Weights of a small transformer language model.
Size: 14 layers, 7 heads of 32, 7.32M parameters.
Architecture: LayerNorm before each block, learned positions, tied embeddings.
Training: a variant of Muon for these matrices, 8039 steps.
Each number is 500 + 50 x the weight over its row's rms, rounded and kept within 0 to 999. Layers, rows and columns count from 0. Numbers have three digits each. The size before them is the row's rms in percent of the matrix's.

# down: layer 2 MLP down (transposed), 640x224, rms 0.0444, rows 364-375, columns 0-111
# up: layer 2 MLP up, 640x224, rms 0.0444, rows 365-376, columns 0-111
down364 101:409537492578591524509510504499526518512428440471415500406607447504564498398437556437499469496539532525416402534522385529533564542511539440490519480460529554421423465512488526426563422576509499524600527510450476560550524535497527490467621567448493521531590556485398518519491561455523397503489616536498488444465486429439516443458567452511
up365 110:505548575468492520487597569482416422475443575442520392412546422601440538531537471424459578608497520442469529550501447508472545455598577486580507484514461564499503430510489505432517421424529595429475475533525471431483522470453536505453559440521522488553437505512578529457469468492556446524485478571479518526477594380424443547466391540471
down365 098:349517482464474458503474452402565508536548529592533643518499572460506439460531479591471445415567532541500484426492479505446408471553524532500531518489563490519525531547498479503588412442535459559470478516517397569513517530502407453472480476479528514416540531497433496477467455522437577567432502569541439520480499461585455439536500533520
up366 103:542471534496463472452512434473483429490476563480376538441479656567434526486561537423511519450553429465486557534473433537526566508504472438502531440476433564532490500471558543539505545492450431528523531371512476404531467476457519458427545500526443466490451478536552501436482518412470420486415565550462584603479519576425639477525515483485
down366 102:601544492491429571510413612444507498599507481521485552544508443517449580494436548532471446463547595417458484420567513439457423514568497487465501501553395567519351565486460476437486605477462543490459614548500526432484528469467528476610528528432571569500483499485402470563537492496511539471529531505406454553493565468568480536564531527451
up367 101:506536472508512512546445490492503393529469558501524480534428480494540417517486478480458431591521517447548475612519492562397513444457472503547495575525592450544446484558508514515545531518452577577571496477538457363402485572444600488506549417539488517437479497509531501503572583496436427472414504493549548532524469536484530504407514452527
down367 098:448428522377547483434550564372528507430584470449464504485520544574483466506554451513546473529448398496480499386502430451523462515453564567492574538459515572386572478429562488497458436478586517461454585514510529514603512533498495505496601485589515459537495500485491469490482504460453530411492551499514475416528502543432578434494387494541
up368 087:440572501533517489530504542424451442490527484546435540449468545519446473488476437549545553499505513532478484398575468570479417405532530471549483527584501523514526514553395554440544399453439453465465551569497498555520477643451535481466530514448501501419517546521462582481545549526414472440519477430505499482490509585484531461491573513492
down368 087:563404488424412513526468474522503561569541413477490575578497539468506422519400401535492515490516450590525539539569474507581490450451599517397479445488468520471499502505490537544470534489461462541536540504599513464588615487540517464534468467452496455537482494416517573513382484500527549515431457408565503460595530455594480510524508493545
up369 081:423502440531517440428483579522478531442506470545557404515428563462523567521494563509469557545475487480473407485491656498537512448507565464457485399588452524465474531459490414524469559506487487512522512413500529532456528503505387528515460490518507616466467489509558537578492425527470562507435451521426452458406560564557547495532521510490
down369 084:625549495498534540501476358458448520506568483438496522507544459458506497447492478499553523546499538575477563486518378532567532557500564610464551567496477504527468541575525482484489500570493478533522504561437531477527503507612618508454575536484542518545545499599402565513486425509508499424552494440451491523524451508467467383556396492507
up370 085:537618410547495507517578525534489513495569412454602557579418484522507463478588460532425530482499628462471527440433536488477552400458570549491516422458491553515563541473530467535465542582476471567495512517526454465396471491485523568447521580558424508445409546564518504502505477477504486547437443483541380483470518548522555504517580523574
down370 082:496482444497524554560550481446541465472463471445506459414556506461470650398466493520482534499502500563508409508590524565492391550552497479460522567535495469486442557412444482468529411507511532527521491553452522517524458523591485461525503420550524465513563470465491511572466372516513598475527478519443534553469549476527524485500429486473
up371 095:470580389525396526498509492506592418518488567518513468483429547535445608474514510441491490383455560438479463558577496564498516459532573531470502453477446551475455537541459466417508525499459507527531518525479478466402482551529580538500448549566447516443521495520508557386483481467465524575562524484426607502410537538542390555606359549532
down371 099:437557488440642415503472547475565592535556503529458458501598484483474448542466572548525522586488370528543496548514460412511552463446428473496544463480500493425519472482533471484410558540538461490544537365459571506539497523490439455493479607420461531552513542531489553526524552480572476497518475562530471507549440489427468419504572583385
up372 109:442494512450454467499589547487461432522495511522410502521502501464629495580487499458513574436451418560504466418534451506523392468621535554500528484514459482513463549502488545521488482506619579548531539503465492511501403537482498549518569561506531577557540571515532524518523473575445471508586597481461524485539500452417534464448559511455
down372 112:518522553453465463545387484474517469445452424467533478428581534541531548422602586439481459491641530540499519478478451494528464507480511488465416562487464484586495432423470494531506544468437501531536523677426553468479514499538526469495438485551448502492486443514530554495471558559366459466519401413528467546407500601531563488423520442544
up373 103:565590523403531522443502555519528450496478405599469437495440512576428480549565528479534471550532505483557425490438468516473618427560539560512388441492505528539416483528485557483531568490463435391588529463494445460511505473519442594439441509408540517447500510559504544446506475512591533489475611481470503481547540457486537658450579580474
down373 115:576458489602511462563489534508508555535543587489443552432519526507444510530394475578461550463570493533518475518498558446508409518464452458452501398512527465495501464475433504459466582524517544466470600519501487433568487389560481419501516476539479527583432538561504472548542551454391563492488514493373499544456412572467511463473436542472
up374 102:439451503537448450500621553463465584484474476444419477543440434577594489435437605502562546489516533475478486469582503465538448436520585517510499413499491358521422522469459608483454504464502453366509580435479502549586425433447512517417552506535433494520531468599470581442479461530530480442496467478522517486465455502473478500416457513532
down374 099:567502541551538464487446467433583446530544500430498507477520531399398535463500533493488541479469537454480526532503484560526569511508521537512501499564493416466436504476492465607530576474507478592545439610486496509456557546514510504559386511387504460488392509468439492372597479463537439523525480518480532568515572471537550472580566464495
up375 127:479551523502482553424583547495478479465588535539476423478512475427467578543487517463615467523524475443518463560470504491496547462425574506522584602459617476501518522542532516459490531575485455537537446579492540472429554550541498540511501402466509453457496511459523534435513515472482557500461477590517549498521569405522455536526536560548
down375 127:533476490565537460509482461511507509606547554585514573519516480454520626494444394561545540511476566538473468575501572481502561469353515440476516466446508548506478480520465444503520486460494484478515424479563443475502592438417553478552454429506526527582429441550536496416492571589441487577489394499445531543487448537493519651461422561499
up376 093:464494511467521484459514484501517488499450547526447538430449533565543551517444431395496583518478532479476474470531519505538505550534457597492462388417487462529506418506516579581451452451524510449551457473459505459426573529443542512478495520516415538468527481570438440533495406593412545516567491518591536444578468510456444529565515564508